{
  "vocab_size": 8192,
  "norm_place": "out",
  "rope_base": 3500.0,
  "qk_norm": true,
  "tie_embeddings": false,
  "init": "normal",
  "init_std_qkv": 0.0536,
  "init_std_down": 0.0134,
  "optimizer": "muon",
  "lr": 0.0144,
  "beta1": 0.95,
  "lr_head": 0.00585,
  "warmup_steps": 0,
  "decay_fraction": 0.558,
  "batch_tokens": 16384
}
Each number is 128 + 32 x the weight over its row's rms, rounded and kept within 0 to 255. Layers, rows and columns count from 0. Numbers have three digits each. The size before them is the row's rms in percent of the matrix's.

# up: layer 4 MLP up, 256x128, rms 0.305, rows 252-255, columns 0-127
# down: layer 4 MLP down (transposed), 256x128, rms 0.204, rows 252-255, columns 0-127
# gate: layer 4 MLP gate, 256x128, rms 0.294, rows 253-255, columns 0-127
up252 105:081099153086187101150159055173110105146183149144087218146171135109163104137142113122132143120110095158155111106084080156080113117109081125095165115143144090129080162070131095125148125166081158187095103109123114151091138152136094152124144115097115135094097160169094127183108120153112081125106142085124160170108158138044083130135107108072122154110150161191133123115126066152086088079126
down252 101:124125122141134065130155228096147065130132101092071168174168128156155201164108161115144134168089090138180218139139081134099109123115097079119127169128059152168161171167151135169124042132158109112156118128157152084109126137123124141133158154144175132121186081163121152132114156120122124138150168102176132126126148155106116071091113114109103168123155100117091112140146115143108176090077
gate253 101:184163206114141108070117119151148189108174113143130174134118112135116141061163097138080128174096116086089139067119082127134153137100113167076135144107137097193101125085176094138096144051126136148056107084167141141112145135125136150155111080135126121139148121129150135110104141157147113144144094138131152180131185133059103157148069128122168063196097150112139103173077095114092146098107
up253 099:131091142084065144104166121049151141139128073155180139125120159139113137131122120132159126141138150099119091119194127130114102153140122131105145082138164078130084128188123152131075062066157166112114197149122117075105149153115102074111113152129089104069124158029158066172151165122109178063086110126112109121141127084148175147098129157089142111118127105073106149131097078133106149120173
down253 100:141119100121123198074126097101138117186176131120096143174169183104149118086092147141124146093144173036104113141205089120145105136137093161135089177135123163161104195101195115094111181088075161131114116048067165118144138106162111161119060130114127103142117110151158120090118111192080117130128159108149124126123111131093097123138132118111101121093109145111149107070136168197108114137156
gate254 099:162122140107104090127086074133098141111111194121120112074124096150095119136128167096180163158088110077133127141091130090160140161147126117114141168129129118108137203103125122095113131172095118126093136109175086193102063114158160129185091163140132141108141098072153067116124155087144114110140156078211144142152105164158088111183130119109134152143133139104052205126070097170166118148067
up254 103:110130160106135129073102122125133159076087162103124078117147085177112125136107183133125055152152127153136066117130127118141154166091133082091160131132147111122098129171086079098144104189081059095106140114151069117163117180152111143126140139078097145147088059117139136102162186082135107168115110156129074145120101157142113164118123115124164156124102172145065165086070180053133080175120
down254 103:167115100158090135087197070134123121160117160174148129125141103074135138102107153090143101127093118173092123131151104080176115145119073121163158146145082216184136159111190160133123117104166092125121144135143178174174154134202093136112102163096145171108133141131107134150172168132103104124148142106176120100155136126071114073158096165171110166139164126065078121083112092191131165099166
gate255 108:139105144123159128106175095156119113131149117098091191117097156101165141114118135109081140102091101059137099149165085150108138147155127158163081126096142167081139137149193083128107132038144112181087110198150187116154169204116176149126076094179123124126083183147078100149125088115141147118094077140124109169109165146071145141182117122113192105127163142136154164139084161111112143130159
up255 102:148070097135147158150097132089139099202137133146116124106206128113210069104126148108144148119146092112150133088208142127112122108135156137146084147134127176143082141163122127113172166080115106200119110139129197046141158136110095164180107100117168110157133140128086140139157117126091162080127075132102141178117119127128147114137143180118094051152117100097131127211094089132116073127148
down255 098:201120124104105119140112205124117164128115151119156144181093089089158180149151159159089108123131105184121155145184094131098181094165105122147109083146161124121122133152139146145166136081107079063095137098148159153107109128106189108079105081104125179145133161179099142161105176139157127116087151141160088081127160122088107123185070092068180138151150120158117151103153099206122167113086